From a checkpoint of a small transformer trained on Wikipedia: MLP 320 SwiGLU, 5094 steps.
Each number is 128 + 24 x the weight over its row's rms, rounded and kept within 0 to 255. Layers, rows and columns count from 0. Numbers have three digits each. The size before them is the row's rms in percent of the matrix's.

# layer 4 MLP down, 128x320, rms 0.123, rows 100-127, columns 0-63
095:111159142140064110141106123126138176148175117108119129160155129132140106143175159109156138135118092126088131138123124135117106127109126132145139109184146103084135136140119139127085154119119106
092:132113106134168140159126117153112094164152123147126117122148118125114159144148127159107101116098136139142131102077159106117107161117153150151115109138167106132133146151160098123126124112140102
100:146134102113147097118160113098128148147120138120126140091078132163131154132084133159078146148112169121104106071123161087133138136122131142142155125111136115125162136170145146118138134163097192
102:103069124179122112112153126110118110123110120145143137091129129141166082078139180133098138108143139101147135160157119119130153121106128118123126124109119138143155115114150117178121113097166163
092:102101107128118117074132120127156114133115152130089125109113126107145121133117113138087169127109146130208121111143141120136157143130135122173175150155136120146142122121095164158105102126194109
098:151132109090119099140169072105171103131123150126125133127136124144150122138159141131143132118124119145135146140125156121097138108096120124109120152154167161130117080140198125119130082137134131
097:156166145088133130105134143086133165184182105177157138135124085086132071110142168108088120142118141123135110144133098136120125139126124127133097137139103137108137106126153143175152109103149142
100:168147122108097122135060151071082142152127125129115148132128135134106097183127131131117065155135155114144120126104125129158149115154127139140132124103150167128144156104182124159145144123117108
094:108109112113136115104128140124126147146153165106159148148113123057120100128132176102088153086115126142155142151108109115102138113149124097126134164131098131135115147128082091136122137119116128
105:175120129104087124141121119110145155140118124138155113115148122136137139111142153111121156126154109102164151117084124130127109110074145130151165148137059108133139114140167112171115141082119118
097:138138121100160119118090115120109121152163134094083095162155186127138150137104123074129111162155195112101123158140147146151120079139122102135131085133110130133098142121109102142125128143109160
098:138070168136123150122126143123109124134109142153085114134117146138143129142101123101116163155143133129120143110168149124136125097150098189134139149096117150142118150095114136127108122125149151
098:136130113179138109101150166156188132130139173145170175117128157178169091140134145133154105143110121133119101138159120156131115124120117169150124149183164131116129130091124145137068091129123160
098:133104143093122159118103111097158074147202090106118100100083100108126121068201115148123097115109114157106122101085154107128122114116138163173114089144138124130126137114125159114103158085163130
099:141154123134117125112156114143100147119119136075100128120133089141142115141123106109120135153131139088155154121131154133117162109132102083098107133103195122097138113081178150136138131139171159
111:140153173142157126151122138148151125140128120117143086139134124090119124119126121146141115169112147129095134126156134143147129146152126104116148155148117122161156116119129129141129090140140120
101:128163135164125090099167210105152131155133087108132125125109125142126138105149100109151110106128087108130145090128136110132157124131095153140142122134121144141094134098142108093104098137112110
094:122119162147132163116144139176120119098141137161135148136133089098156097071116149111107072174110089148118124106140113124120127118099117124071106118121118119134112122168155161203175105117100153
098:157152106153124084129114117165107175182158167136139134109127113120099118104090119110126135125163149135131099142187131146102147164115097119086122104126134145097161130112150135122120130168148129
107:132092103142132116111110118122141094116121139129099106098114145108122104149155130141094109137125130108105135104119160120147138103101137134136109096140088102117111147192137184127121097123206137
090:144164136133192104167126111108125135155115123117159108130085130147135090097126069151152155056100101134149129145114109110123097133178180156153161113186109122114097138146141145097088100155086135
100:111162109166103111150134142150117103106112133128185123095066111109128119165117140112136160159118130104086112122117103125153156122124145078106138117116117103104132130123117149151124164149116124
106:116154125124112144121116118096133119156140084113126111138117105101096090123160104167106115146106173109115119132131148118111130120105125131136107113138109158159135105111103125109117137148123166
094:155149111138128097090144183170116155114121118123116183106145150138132124114100115189129118128154105119140118137159103140131095159134152134107147130158110130108083119114117139114101145119096135
105:140134149187136097124149112117090151139130135095119117100116115139119147126097149150141094131136115106130119173158086119117113101123106125126146127129116156077198105124157081162118069108083132
100:131162134111104127095126055122111145151112144124114115127116135130140096121104130097144145130169152115137158178150169127097142142102103147145106112162134162115127127141140127131172137149146125
099:166175105144133119135120129145106126126150158128102067138119140139073107098147089106105092128128146150154100132146154115123114091126099120139110130128090099140122123181122111154106097130125147
101:133088112160093131127144161124147075122089137092124135108101146126099072127136074118122135136136095137122139148125124177128129100131099126096128118135131121128067084118161150109104131139102109